Weights of a small transformer language model.
Architecture: RMSNorm after each block, no biases in attention or MLP, untied embeddings, normalized queries and keys.
Training: a variant of SOAP for these matrices, 110M tokens, 3354 steps.
Each number is 128 + 24 x the weight over the matrix's rms, rounded and kept within 0 to 255. Layers, rows and columns count from 0.

# layer 6 MLP gate, 320x128, rms 0.314, rows 201-218, columns 0-127
[[ 91 124 128  71 101 123 131 114 112 120 130 145 116 130 120 130 137 109 119  92  96 138 118 121  97 161 139 181 133 159 119 116 149 195 125 144 115 144 145 114 103 126 146 113 122 156 119 135  81 118  80 124 125 132 164 110 112 107 123 160 121 149 106 125 155 118 159 113 167 103 124 109 128 123 157 141 121 146 121 156 127 188 109 150 117  85 121 129 130 141 117 130 115 129 130 130 151 135 108  66 149 148 148 153 153 160 113 142  94 122 123 151 111 103 132  78 139 105 123  82 115 104 131 158 170 124 138 112]
 [175  95 120 130 122 127 159 122  81 125 137 127 124 137 120 139 142 158 141 126 127 155  99 145 110 131 145 150 153  99 130 107 109  86  90 110 115 175 104 132 146 122 112 111 149 140 142 106  89 134 107 130 126  73 117 109 159 146 136 143 142 137  99  95  99 121 166 158 144 115 147 116 103 113 153  99  99 155 142 108 198 145 137 113 113 154 171 119 168 110 132 156 101 102 121 167  84 153 111 108 139 154 154 122 169 127 114 116 155 171 178 112  96 172 124 120 130  95 115 154 112 145 124 156 123  90 103 132]
 [119 120 133 128 125 120 150 128 125 117 130 186 162 152 110 141 148 182 118 148 151 145 120 104 115 128  66 135 121 133 138 131 146 122 139 124 148 100 101 139 134 168 176 127  88 147 167 113 127 124 142 138  96 131 158 156 100 135 119 124 159 162 140 137 129 116 169 126 144 153 129  86 114 134 151 149 156 138 127 110 137 110 135  83 156 103 152 129 128 101 128 125  94 117 135 116 138 109 150  94 111 107 148 151  91 139 133 138  96 134 132 128 138 144 169 109 138 132  75 121 162 153 150 157  99 135 139 151]
 [ 92 112 109 149 105 104 120  88 154 145 107 114 138 122 129 114 205 128 127  85 119 113 132 126 126 159 120  90 106  96 157 134 110 155 114 128 141 109 111 110 170 112 130 143 123 120 149 116  91 108 123 142 171 132 117 153 133  94 130 144 171 108 134 122 133  99  87 150 138 156  90 147 103 108 156 116 128 133  99 139 101 108 144 174 117 126  67 140 111 119 124 128 140 117 132 125 108 105 135 161 148 134 103 107 142  96 144 136 124 138 111 118 140 101 130 127 144 127  86 157 169 131 146  94 113 125 117 121]
 [145 113  84 135 113  87 103 122  93 130 146  89 137 135 112 126 108 170  93 138 161 109 123  94 135  91 176 122 161 152 104 191 110 162 120 109 137  81 123 125 112 129 152 127 120 140 154 126  91 107  88 114  98  88 130 115 108 114 128 138 140 151 107 118 101 145 108 110 117 158 154 116 153 138 145 120 114 155 152  88 132 165 118 121 111  56 119 168  91 145 157 142  91 138 131 184 144 108 143 111 112 148 149 120 114 160 147 137 137 121 139 102  96 113 124 127 153 128 107 119 168  91 190  86 151 121 140 122]
 [135  95 107 122 171 150  92 154 147 149 125 122 107 158 123 139  89 116 127 150  99 139 170 139 152 134 159 141  78 136 156 103  93 151  95 113 116 109 103 138  98 167 122  71 123 127 162 163  52 109 137 133 125 137 118  83 128 127 117 107  72 126 168 157 128 151 161 121 127  86 135  95 141  94 163 143 172 113 115 121 111 118 133 136 167 186 129 105 160 160 144 101 141 113 153 115 157  97 117 129 154 147 127 118 150 160  70  82 145 145 111  86 156 135 118  84 138 108 137  89 153 112  83 164 137 180 153 117]
 [190 132 128 136 126  59 142 108 158 167 114  87 113 117 118  97 106 158 106 117 159  79 128 139 127 132 149 153 103 129 126 125 128 149 101 123 162 136 132 139 136 131 105 156 123 106 143 110 114 116 114 159  84 157 143 131 154 108 152 149  98 143 108 159 145 136 136 119  97 120 163 109  97 137 116 178 208 134 132 106 110 134 162 155 171 113 127 175 144 115 110 126 117 122  84 144 137 126 106 110 154 137 149 157 111 113 130 130 146 137 164 121 141 131 141  95 163 133 116 149 113 107 114 123 131 146 128 145]
 [197 157 131 102 139 114 119 124  90 142 118 114 173 162 125 127 124 147 121 121 137 123  74 152 106 119 148 128 109 145 132 112 137 113 170 141 103 154 111 118 144 134 136  94 117 164 120 135 111 107 154 132 131 179 139 145 102  98  68 137 130 152 125  93 104 137 151  92 148 115 137 136 140 167 119 144 109 126 147 134 148 115  90  96 118 134 116 166 112 108 106 145 150 172 109 104 121 138 148 101 135 145 133  97 126 120 124 122 137 119 107 120 155  55 130 132 128  80 144 145 116 136 171 134 114 117 164 124]
 [121 111  96 155 150 118 112 132 112 137 146  96 139  98  99 152 123 119  82 118 115 120 140  97 146 141 126 132 169 146 171 183 109 172 101 160 140 125 160 168 115 164 132 114 148  85 140 138 127 113 135 123 101 138 133 184 133 165  95 127 124 149 148 114 151  96 138 148 142 160 152 109 119 129 123 113  95 100 118 109 147 112 131 157 131 115 122 100 169 156  90 110 123  73  68 149 182 113 107 108 164 131 135 144 139 131 126 165  96 124 167 108 149 125 155 121 170 132 101 153 131 125 138 116 127 165 130 137]
 [136 106 135 144 168 111 119 122 125 107 176 112 142 137 158 121 157  87 124  98 144  70 122 115 139 124 107 151 119 135 150 163 132 125 158 134 147 153 114 151 114 156 132 149 106 110 167 118 130 133 136 144 115 147 184 153 164  99 105  97 121 130 156 132 174 189  84 126 178 110 146 153 146 119 133 118 141 108 109 146  85 136 128 163 109 191 109 135 121 115 141 119 131 105 149  60  78 117 136 166 149 112  91 105 114 140 148 129 126 103  93 162 111 109 133 144  94 115 172 124 164 135 169 157 141 179 121 145]
 [141 151 112  88 128  96 150 123 120 145 176 138  83 153 100 132 125 116 149 145 138 116 145 140 129 131 137 132 142 181  98 119 150  87  78 117 114 139  66 128 161 132 100 141 133 141  83 120 164 108  89 121 141 157 142 161 119 159 150 120 106 120  93 117 104 113 129 145 123  80 129  89 175 119 140 131 111  84 122  72 148 129 134 147 123 106 114 113 125 107 125 126 140 122 157 141 134 127 106 120 141 103 134 101 106 138 103 150 111 121 127 118 171 132 136 101 141 131 144 179 114 145 132 158 119 157  94 137]
 [137  98 130 133 111  92 117  97 147 146 138 108  81 131 107 157 143 171 141 113 153 153 155  94 149 132 107 130 146 180 172 139 120 127  82 112 161 113 110 120 163 122 101 140  92 154 145 132  96 107 141 132 105 156 125 162 126 115 144 125 165 102 145 160 146 140 100 112  97 187 132 116 107 168 145 139 124 125 131 134 124 134 141 149 155 160 127 122  88 158 113 133 166 141 164 202 114  89 124 123 161 155 136 119 125 112 137 114 137 163 119 131 120 154 133 146 175 139 140 137 204 107 114 145 144 127 108 112]
 [101 132 137 105 126 147 140 105 107 152  92 155 132 161 200 128 122 153 112  91 121 127 130 151 112 142 136 112 133 145 159 105 120 153 135 123 149 120  92 159 141 117 169 173  92 114 136 119 159 146 138 153 155 151 113  88 137 111 140 141 114 118 128  83 127  99  96 102 134 147 109 154  73 116 137 115 141 154 121 188 110 114 156 134 101 154 124 113 119 134 103  78 146 150  82 117 144 130 128 101  90 136 130 144 108 124 111 136 135 145  91 148 111 113  98  96 118 107 136 117 146 150 169 150 103 112 167 140]
 [106 180 137 130 127 122 155 145 156 171 117  96 151 125 108 121 131 135 117 108  87 157 127 150 158 122  82 120 127 139 121 156 133 111 112 106 135 133 151 118 149 134 154 122 105 174 124 159 146 124 153 138 130 161 118 100 124 173 154  99 111 130 119 134 148 130 125 124 140  96 147 140  77 168 167 109  97 169 115 128 116 149 161 134  99 118 125 132 109 130 124 124 160 156 126 119 134 116 107  95 120 104 147 137 139  77 101 153 172 124 137 167  91 193  92 108 137 179 132 142 172  90 144 133 123 130 124 132]
 [ 90 109 119 144 145 154 162 146 108 105 137 131  99 130 121 156  93 108  99 119 121 134 162 134 169 107 125  68 126 162 134 123  89 116 119 141 158 117 183 151 103 121 135 111 100 135 138 137 156 110 160 143 117 168 153 112 141  92 140 104 145 135 179 137 107 105 183 123  98 110 158 145 102 110 116 200 115 143 182 139 150 153 125 157 110 131 121  94 141 148 181 148 161 123 129  99 135  92 145  93 152 119 127 156 170 144 115 110 112 167 127 182 139 195 119 126 136 123 132  98 159 107 138 102 127 125 109  96]
 [169 141 142 107 139 111 121 132 134 139 118 128 137 142 139 111 150 109 115 122 112 123 128 151 145 142  99 141 126 111 139 167 155 141 140 136 130 140 136 147 116 148 138 140  82 121 145 108 130 114  95 126 145 149 135  99 144 148 153 130 127 100 143 140 133 116 152 119  89 109 115 103 150 166  99 125 150 117 105 121 175 176 142 130 181 138 156 118 138  91 106 107 148 160  87 146  95 139 118 107 127 144 143 106  83 123  78 145 127  97 102 124 231 101  53 162 126 122 102 150 142 101 136 143 112 138 151 119]
 [155 156 114 119  78 126 142 122 142 143 121 129 111  71 126  80  96 110 133  99 128 140 148 167 155 111 139 111 108 169 121 151  85  95 130 163 137 128 116 164 137  59  81 135 132 110 166 142 133 119 114 132 117 130 151  93 160 101 145 134 111 144 114 130 141 122 146 117 117 153 137 120 113 105  97 133 101 126 162 114 115 145 123 155 154 165 124 181 133 112 159 119 136 105 168 141 152 125 168 141 146 111 107 193 146 148 122 142  93 168 148 162  89 132 145 147 153 112 172 122 198 109 126 108 146 129 113 142]
 [155 172 101 106 141 123 102  94 107 137 130 133 198 162  88 126 148 140  98 122  82 130 155  96 105 126 113 130 154  93 114 123 119  88 165 118 115 108 138 148 137 118 106 109 120 125 119 119 110 169 107 106 129 134 135 161 125 135 108 115 127 188 143 125  68 145 171 129 141 114 135 142 162 118 136 143 150 119 115 132 173 217 104 157 116 146 117  83 112  90 124 117 156 146 142 177 131  96 121 120 145 133 143 133 159 114 162 155 103 143 117  78  93 110 142 143 127 106 125 122 139 109 107 134 116 138 116 159]]
# layer 6 MLP up, 320x128, rms 0.321, rows 201-218, columns 0-127
[[124 122 118  57 106 126 131 124 145  81 153 143 107 126 116 121 117 113 155 129 125 139  88 152 142 154 109 130 130  93 135 107 150 133 128 128  96 125 115 124 115 138 143 106 151 173  95 124 118 135 119 111 128 171 143 127 136 135 160  99 149 188  90 156 120 116 129 133 164 144 139 159 103 140 141  86 121 146 121 133 142 120 132 167  92 138 132 142 133 156 138 151 125 167 117 141 156 126 105  92  85  91 136 147 167 142 132 130 115  92 143 153 114 116 133 120 113 111 144  73 115 147 162 129 197 116 114 144]
 [145 137 148 119 131 108 106 146 120 120 123 164  50 131  96 132 127 134  85 130 133 118 166  96 115 141 134 111  88 125 104 140 118  89 109 118 139 105 160  94 123  85 127 140 131 137  98 117 137  82 137 108 170 140 144 159 140 132 137 161 148 160 133 135 109 153 167  98 144 152 135 115 134  95 100 114 115 165 129 178 129 116 124 155 141 146 120 145  77 108 125 134 141 102  85  94 102 163 137  95 152 119 107 129  76 133 150 140 131 131 152 118 138  77 106 104 163 110 104 120 146 117 139 148 175 154 100 132]
 [118 139 135 161 161 101 130 129 108 119 152 123 106 131 107 164 109 148  96 138 110 126 136 124 137 107  98 106 141 144 165  80 143 113 146 129 117 146 144 116 125 125 110 136 150 113 118  94 163 108 120 140 136 131 154 131 133  83 121 126 154 114 127 129 100 137 129 134 107 105 120 116 119 160 142 144 179 142 131  78 127 152  94 104 156 137  83 122 152 111 119 146 134  87 135 142 107 143 122 125 110 115 149 147  90 185 174 126 115 116 147 109  90 148 109 125 142 137 135 105 134 131 147 130 112 140 131 135]
 [130 134  97 130 118 154 104 138 120 149 182  95 114 118 113 128 186 115  87  80 121 154  91 119 107 156 122  92 122 124 156 132 132 167 143 109 119 118 116 132 139 115 181 108 130 129  96 125 128 130 103 128 138 149  95 118 142 110 127 116 138  91 167  93 164 137 117 160 132 139 100 129 115 114 118 135 106 139 117  89 107  99 138 118 127 117 131 135 109 117 148 119 139 109 104 116  81 155 143 139 162  92 107 124 129 119 157 129 135 173  98 140 161  95 107 140 139 131 127 158 104  99 131 111 111  98 108 102]
 [111 146 135 148 118 131 126 124 126 100 124 128 139 181 160 118 111 145 128 120 178 109 188 146  63 127 114 137 141 161 126 114 100 135 117 110 164 152 113 111 140 117 163 119 107 135 136 155 125 104  86  73 122 104 130 134 120 135 106 126 113 127 129 136  84 106  60  67 110 159 154 115 118 120 113 127 137 131 183 126 160 212 115 141 123  83 120 163 125 124 114 130 100 152 109 153 132 111 148  75 140 123 142 148 134 141  86 138 140 147 117 117  98 135  96 121 120 156 120 113 151 157 174  94  83 178 149 161]
 [142 181 159  90 103 131 165 104 124 147 156  98 129 118  90  81 157 128 126 105 157  78 161 165 135 160 136 119 130 123 166 120 112  77  99 160 139 148 126 125 117 142 149 110  89 156 119 104  57 115  76 134 120 165 156 102 123 110 162 132 111 113 120 118 133  81  85 132 137  98 120 106 131 120  95  96 102 131 158 171 121 115 148 158 150 142 153 123  88 143 119 123 161 136 162 147 187 121 107 114 118 134 192 114 128 148  87 145 122 139 115 141 126 104 142 156 190 128  90  69 132 139 153 152 124 168 156 158]
 [111 121  80 110 137 172 121 126 152 119 106 140 126 115 121 175 144 122 126 149 153 115 113 140 111 157  95  92 119 119 108 126 163 108  96 133 132 120 139 119 161 142 140 170 126 127 106 192  82 132 147 121 132 123 108 137 135 176 120 131 146 138 147 163 153 146 118 175 139 116 109 182 116 161 113 101 154 149 111 147 104 121 143 168 134 150 122 123  89 119 134 129 109 133 113  84 125 120 141 113 112 141 101 122 118 148 130 111 143 109 114 138 127 124 111 149  74 151 178 132 152 108 125 126 101 106 111 139]
 [123 110 145 126 136 106 144 112  85 139 142 116 131 127 138  94 142 123 129 140 151 119  96 169 114 150 137 142 146 175 111 160 140 139 140 123 148 160 117 129 118  67 155 113  88 116 133  96 140 102 168 147 103 129  89 136 110 106 120 140 106 127 127 132 162 110  90 148 105 218 108 123 109 137 129 139 141 148 139 139 108 147 128 144  70 160 115 154 101 120 126 113 159 167 127  52 157 119 106 120 121 103 117 115 124 103 141 122 134 100 109 129 126 126  90 154 137 115 141 121  93  81 162 178 133 101 157 110]
 [131 118 106 147 142 129 136 125 149 132 185 139 158 127 146 139 148 121  98 109  80 119 127 144 137 141  84 145 147 141 134 167 158 144 143 174 110 104 133 106 123 136 166 169 133 127 113 171 107 120 130 157 122  97 102 168 116 109 144 140 112 117 125 108 123  78 172 151 127 172 141 120 140 124 159  91 140 124 128  93  92 158 123 137 116 113  87 115 159 149 117 132 103  87 130 110 147 132  60 155 162  85  68 144 147 119 120 147  98 170 136  66 125  90 145  92 149  96 122 150 117 139 139 129 129 157 101 158]
 [130 159 148 128 141 114 115 112 126 169 188 123  87 124  95 132  84 110 129 118 159 139 160 120 107 182 174 158 126 140  98 118 139 105 118 120 125  99  97  89 157 155 132 144 119 186 117 166 116 134 155 115 151 102  86  98 111 146 144 172  98 123 167 122 151 106 135 114 129 113 101 122 108 121 135  77  98 155 170 153 136 126 153 141 111 154 125 156 165 142 123 135 104 165 119 145 100 129 103 151 147 136 154 106 129 147 182 120 139 144 131  80 175  96  82 125 140 151  98 163 119  78 123 124 123  97 136 143]
 [127 159  99 169 156 139 151 120 119 114 144 113 134 117 125 116 119 117 124 155 137 125 149 142 114 146 130 130 162 122  89 141 152  68 137 120 116 136 109 123 143 107 142 128 121 146 157  87 121 124 125 169 197 147 150 123 134 119 124 131 173 106 111 155 100 114 143 107 103 115 138 118 135 126 122 124 140 127 142 128 144 168 148 139 125 123 119 167 164 169 124 147 146 140 129 141 137 154 145 126 116 156 128 117 114 129 133 150 127 162 134 118 148 125 112 141  92 129 113 138 123 134 155 129 119 118 117 148]
 [130 138 148 139 139 112 124  94 104 138  98 139 119 132 108 140 130  75 174 165  99 107 131 120 148 116 127 119 152 147 149 129 113 177 132 116 161 158  52 126 141 124 105 130 142 113 106 159 133 161 143 107 142 194 119 147 114 120  97 101 139 129 136 132 143 106 107 162 150 133 145 106 121 134 116 112 155 147 106 150 150  81 106 124 117  83 127 152 128 117 200 117 118  90 117 128 152 110 102 148 120 143 153 110 104 129 110 147 129 141 159 146 172 120 115 138 138  99  70 119 101 136 143 104 153 126 128 156]
 [103 126 152 121 135 142 140  94 107 137 140  97 115 144 106 123 159 119 164 191 135 128 100 111 135 121 145  96 115 135 112 157 113 168 101 105 137 127 162 110 108 124 127  89 175 112 138 118 128 119 120  93 119 118 128 163 111 124 105 157 137 140 122 131 142 138 137 127  66  97 127 131 151 152  91 130 134  77 141  71 121 115 169 160 165 101 139 167 105 132 140 157 108 110 153 121 152 111 119 113 125 134 139 119 177 158 144 166 120 126 169 117 153 133 209 165 132 111  95 115 152 158 152 100 123 138 106 110]
 [147 119 136 124 115 170 119 173 152 162 123 128 136 162 118 149 127 134 163 114 116 138 104 107 145 152  95  98 134 130 109  81 109 135  80 117 131 160 157 168 138 136 130 156 134 110 137 157 151 202 142 137 174 125 120  93 126 140 123 138 139 120 124 127 119 134 133 138 128 152 152 106 126 145 148 108 116 159 101 166 126 161 119 186 125 116 116 124 128 115 121 134 161 106 138 123  73 150 146 134  97 124 154 139 153  89  99 143 170 120 105 100 109 131 125  80  79 135 137  98 130 153 141  77 155  93  89 123]
 [130 117 136 125 140  99 111 146  98 143 111 117 100 117 134 153 192  97 152 116 167 160 132 123 150 108 106 106 159 149  86 132 136 152 142 111 131 148 116 144 146  99 124  90 133 136 113 114 105  90  85  97 167 119 133 155 142 129 121 168 124 160  92 128  98 144  78 103 194 132 113 134 120 111 140 131 143 108 138 160 137 115 136 123 182 139 123 114 106 144 113 114 145 111 156 126 165 153 148 175 139 112 108 110 136  84  76 129 106 121  96 119  98 142 165 153 156 143 104 140 119 144 133 151  99 139 142 146]
 [143 131 114 145  76 162 128 114 130 122 157 136 193 100 152  76 132 114 128 163 140 147 120 106 136 112 100 158 137 132 121 194 143 147 174 115 157 154 124 115 135 165 111 108 151 109 148 143  88 111 111 135 166 118 136  97 125 181  91 125 115 125  95 141 150 135 143 117  98 130 123 134 147 164 110 149 140 111 144  56 111 174 133 122 138 126 114 163 132 105 132 101 142 178 147 150 131 135  96 132 135 138  97 140 114 130 120 144 111 114 125 136 130 123 128 142 160  96  97 132 132 138 140  96 133 127 129 132]
 [ 96 126 135  98 103 126 113 154 104  86 135 186 141 135  97 146 112 106 140 137 137  80 120 120 111 193 107 150 114 139  99  82 100 120 148 114 159 110 107 119 112  99 151 145 107 153 115 124 137 129 176 135 109 138 118 124 126 125 113 153 146 133 127 155  99 143 113 117 100 121  97 143  89 151 135 157 135 145  81 112 146 111  92 108 124 124 117  93 138 177 104 161 123 148 141 123 138 173 152 140 124 122 139 138 142 136 104 127 151 124 111 140 139 132 119  73 126 130  95 108 101 186 144 132  97 146 103 119]
 [104 100 141 126 126 108 119 147 115 111  99 151 140 120 148 123 141 100 111 124 130 148 133 127 158  99 110 114 147 144 153  99 135  87 123 143  79 118 121 155 123 162 147 122 120 131 128 131 126 143  89 143 110 135 177  88 128  99 117 134 119 124  99 142 154 130 190 110 142 127 144 157 172 129 100 116  79 111  63 141 108 125 156 119 101 172 142 148 176 129 126 138 137 131 126 127 164 131  75 122 131 132 136 150 139 171  69 119 111 142  91 131 124 133 126  67 114 128 120 110 163  99 166 117  89 113 139 110]]
# layer 6 MLP down (transposed), 320x128, rms 0.306, rows 201-218, columns 0-127
[[107 126 157 128 117  85 113 135 113 171 125 218  90 158 156 133 128 157 115 139 162 160 124 101 142 122 141 105 155 129 153 114 172 156 115 116 127 132 147 127 164 147 129 139  98 134  99  94 158 147 107 116 107 156  99 130  97 110 129 135 154 149 141 136 148 114 146 156 152  87 161 111  99 142 148 139 105 156 123 132 152 159 151 134 114 148 142 128 133 140 110 129 137 111 103 103 124 111 151 140 149 155 117 165 112 162 116 117 147 109 148  96  81 141 113  99 124 132  94 155 106 119 152 162 122 112  95 124]
 [129 119 117 128  91 114 104 138 102  94 118 128 187 180 156  98 158 149 148 114  94 116  96 128 156 139  89 130 134 153 136 130  87 143 130 151 169 133  94  90 126 167 142 139 115 149 159 123 134 139 129 116 144 126 147  98 125 162 143 151 113 110 120 145 114 160 127 127 130 100 134 116 131 143 138 129 100 121 103 152 107 164 126 156 114 152 163 131 103 110 128 132 143 127 151 176 157  85  98 100 156 125 141 150 123 106 100 126 127 113 154 139 117  88 151 114 115 137 153 173 169 117 185 112 193 114 137 106]
 [144 103 127  98 127 142 134 150 112 129 133  77 138 133 148 135 139  86 158 108 128 157 139 136 130 127 143  82 151 121  95 153 183 163 136 153 131 126 137 140 129 105 129 108 135 103  98 167 112 113 130 124 104 131 109 108 133 149 112 141 100  90 122  92 144 161 150 139 151 147 144 116 117 144 120 120 128 125 121 164 142 154 155 157 121 136 141 110 120 142 159 130 118 142 100 123 130 138 162 155 134 104 145 130 153  95 119 111 125 133 125 154 140 122 145 135 153 126 114 134 122 128 115 125 166 137  85 137]
 [110 175 101 144 104 120 107 126 140 165 141  98 150 126 133 145  72 113 191 121  89 124 108 140 158 139 138 162 113  82 161  98 111 106 141 176 110 111 141 171 120 136 118 153 108 129 110 104 155 130 164  83  99 111 183 164 145 148  78 136 135 151 130 141 118 127 118 104 134 125 126 151 109 153 132 122 130 155 160 153 129 137 111 138 135 141 136 110 127 158 115 128 118 147 134  99 140 111 170 121  94 121 107 136 152 136 163 149 131 104 111 109  96 122 137 143 160  82  88 105 109 159 143 145 134 145 131 127]
 [119 107 152 169 137 133  77 138 145 162 121 158 120 131  69 133  65 112 107 122 173 121 158 119 112 172 115 141 158 130 161 147 136 119 132  85 140 157 148 141  75 147  93 153 127 147  94 112 130 140 181 135 146 145 140 114 161  87 136 147 145 137 108  91 113 121  94 154 113 117 180 169 151 129  95  88  93 103  94 118 109  89 126 104 113  98 110 167 150 148 143 100 128 132 125 135 104 178 121 125 180 112 121 147 118 105 114 122 118  92  88 102 146 134 123 103 168 119 125 131 153 126 123  85 123 116  80 113]
 [ 73  97 151 132 141 152  81 181 171  85 156 119 139 160 146 140 140 128 135 145 117 161 108 127 144  95 119 144 164 152 156 127 135 132 124 171 128 144 122 133 129 123 152 115 112 127 108 136 159 132 124  93 116 137 144 135 119 115 117 109 126 172  81 142 102 112 103 129 168 124 100 170 125  75 132 101 124 123 140 116 154 175 160 156 186 120 120 141 118 121  72 151 148 142 137 112 162 139 151  98 111  99 130 145 154 173 152 139 139 183  62 157  94 116 109  84 128 184 127 152 127 110 136  98  93 130 135 100]
 [133 126 129 128 126 173 152 127 107 130 130 146 144  96 102 114 102 113 127 159 128 121 115 111 142 138 126 142 188 119 135 125 211 111 157 130  85 137 128  86 120  94 127 118 116 136 138 105 117 115 136 168 138 115 120 161 110 131 124 158 127 128 150  93 134 148 140 182 127 108 133  80 134 140 134 105  98 135 136 148 135 155  98  68 121 129 132 108 151 114 130 147  98 163 112 122 134 118 154 133 154 179 106 146 168 134 105 146 120  94 115 100 128 148 110 115 160 128 121 148  95 150 118 130 112 128 155 164]
 [153 138 144 119 150 116  80 168  70  82 101 142 135 128 141 134 153 101 162 142 113  99 139 102 148 117 146 148 187 105 170 125 154 135 155 118 145 135 142 129 107 118 140 123 133 172  94 196 168 112 178 102 134  97 115 148 135  98 135 121 128  68 138  92 128 120 158 109 131 109  98 149 129 123 125 134 105 132 132 162  86 126 124  83 125 140 137 102 133 115 126 132 100 117 101 118  91  97 125 159 121 151 155  90 147 139  91 106 175 135 143  64  97  92 126 151 164 117 119 106 121 139 169 117 154 159 169 126]
 [127 138 175 110 175 131 128 122 127 115 121 154 104 121 133 149 126 106 132 132 171 162 182 116 118  52 148 100 154 170 179 146 108 145 144 101 125 103 138 136 125 101 160  73 100 129 159 116 139 163 121  81 134 140 142 126 139  77 137 156 125  92 100 119 125 129 104 104 144 164 131 144 104 151 129 164 111 120  93 123 172 106  94  98 138 119 162  66 121 128 122 149 101 164 130 136 119 143 175  92 141 145 138  99 157 107 152  84 165 111 120 130  72 112 129 148 109 107 127 122  96 142 160 120 172 149 169 125]
 [173 136 117 120 113 126 121 155 113 128 151  91 162 149 147 110 142 108 145 146 112 138  92 141 144 124 105 128 112 123  61 159  96 128 109 185 149 142 131 132 111 127 149 129 115 100 151  89 120  87 188  99 102 149 129 114 160 132 118 133  86 119 113 106 118 161  90  72 162 127  91 119 117 112 129 103 148 150 135 142  92 151 134 132 120 142  98 133 126 170 141  92 108  95  93  98 136  85 136 172 125 156 117 105 104 120 119 120 134 118 114 166 128 164 143 152 132 125 193  46 148 101 122 127 150 137 139 133]
 [162 121 148 139 140  90 139  99 134  66 108 152 137 129 138 138 134 111 158 140 131 150 184 124 146 119 132 114 111 127 123 118 149 114 150 110 110 103 183  80 112 129 150  98 149 126 138 124 149 195 131 107 117 136 105 124 136 151 143 105 105 141 147 132 128 118 137 146 120 122 147 144 150 119  95 128 137 143 124 108 123 144  98 145 157 132 160 106 150 145  98 106 135 119 138 134 127 148 143 145 147 121 157 128 168 147 123 111 154 165 136  66 162 136  77 161 152 128 115 118 150 164 119 132 136  80 161  94]
 [124 125 146 114  87 166 155 125 113 139 113 128 113 112 144 151 135 172 130 143 181 118 189  89 111 125 120 110 140  88 155 119 122 130  71 118 126 141 145 118 110 136 126 119 142 113 141 148 133 110 140 128 143 148 144 151 138 114 147 157 148 122 139 177 156 162  97  77 123 120 152 123 117 141 138 123 132 155 112 139 151 139 154  72 112 116 121 171 117 144 125 120 163 115 131 154 104  82 146 150 141 117  91  94 149 128 134 108 134 131 102 133 108 133 104 103 112 138 158 115 133 104  99 123 117 138 154  99]
 [158 127  93  96 123 159 105 139 142 121 115 109 144 110 115 116 128 120 130  62 136  85 106 130 121 137 115 119 135  87 161  96  99 137 103  86 158 150 109 132 129 145 162 179 113 108 111 176 156  69 109 140 165 141  92  96 113  88 148 129 128  88 119 135 123 117 113 100 146 141 107 129 100 142 149 162 136 156 122 180 135 176 100 133 122 132 184 130 128 114 102 100 123 148 135 181  77  87 128 106 114 109 135 148 108  98 117 127 150 172 117  94  79 106  98  87 140 129 132 145 120 129 117  99  87 101 152 136]
 [168 100  82 129 138 107 115  71 107 117 136 131 116 176 102 141 145 116  97  99 133 124 164 164 102 107 143 172 134 132 104 145 111 120 117 142  97 118 110  93 111 142 118 115 113 118 134  84  90 121 131 143  97 152 145  98 140 130  76 137 142 127  85  94 132  95 151 136 105 137 142 149 143 135 148 201 136 121 158 113 144 116 143 112 128 131 126 127 131  95 129 102 125 143 166 120 155 137 145 151 179 128 156  95 122 138 154 136 109 136 127 133 103  80 165 140 133 148 152 125  93 111 115 146 149 164 127 120]
 [146 121 156  94 166 153 139 111 154 105 137 146 103 107 165 132 111 133  90 103 131 106 119 143 105 111 165  85 118 144 138 107 175 149 146 144 125 109  94 109 139 101 130 140 109 135 145 148 128 166 102 147 134 144 128 146 114 113 154 131 155 122 135  97 135 124 165 156 126  99 154 108 154 126 125 177  90 158 117  97 150 179 144 113 128 137 132 138 192 117 107 157 100 147 122 148 110 148  70 107 137 175 142 162 188 136 144 129 139 113 132 104 154 133  81  91 143 142 104 132 124  69  93 110 108 156  94 149]
 [130 141 167 141 135 125 101 145 176 110 116 132  89 147 105  85 153 139 130 115  76 115 156 122 134 137 178 119 122 136 123 177 143 121  84 132  98 130 134 117 155 149 137 124 125  96 144  98 139 171 129 115 136 123 109 129 130 125 139 116 167 129 137  98 143 130 124 125 116 150 141  86 137 106 131 101 104 137 160 146 142 111 148  91 143 131  95 142  86  57 162 119 130 128 122 139 129 100 149 129 149 129 131 118 116 108 113 104 122 121 168  87 144  94 127 108  77 129 108 113 115 127 111  88 135 105 169 101]
 [117 125 138 125 125  89 121 145 112  88 114  45 119 150 133 144 105 149 102 137 103 117 138 143 120 112 100  92 138  96 114 146 131 149  97 127 130 122 125  95 159 141 137 136 128  80 123 117 134 101 139 132 136 162 159 167 156 133 148 165 120  83  75 129 128 133 132 146 117 115 110 104 130 162 152 123 159 107 124  89 129 154 147  99 121 103  99  97 181  74 143 112 152 109 123 137  87  77  98 161 127 123 132 115 127 101 129 119 120 150 109 121 164  84 126 127 136  96 109 141 146  81 164 139 127 145 167  91]
 [120 160 148 160  99 129 108 109 156 125 140 170 145  95 172 115  91  63 161 116 137  99 131 170 135 151 131 122 132 137  96 103 146 118 145 111 141 113 139 123 158  78 141 118  73 139 125 163 122  88 170 131 133 117 132 115 136 103 169 161 154 159 167 100 108 138 136 142 147 126 111 123 139 120 120 122 150 115  97 161 120 163 123 144 141  87 142 183 149 174 107 104 106 122 138  90  93 125 110 134 100 116 146 125 147 159 145 112 114 169 151 121 148 128 116 144 125 129  99 132 161 138 134 118 116 144 184 117]]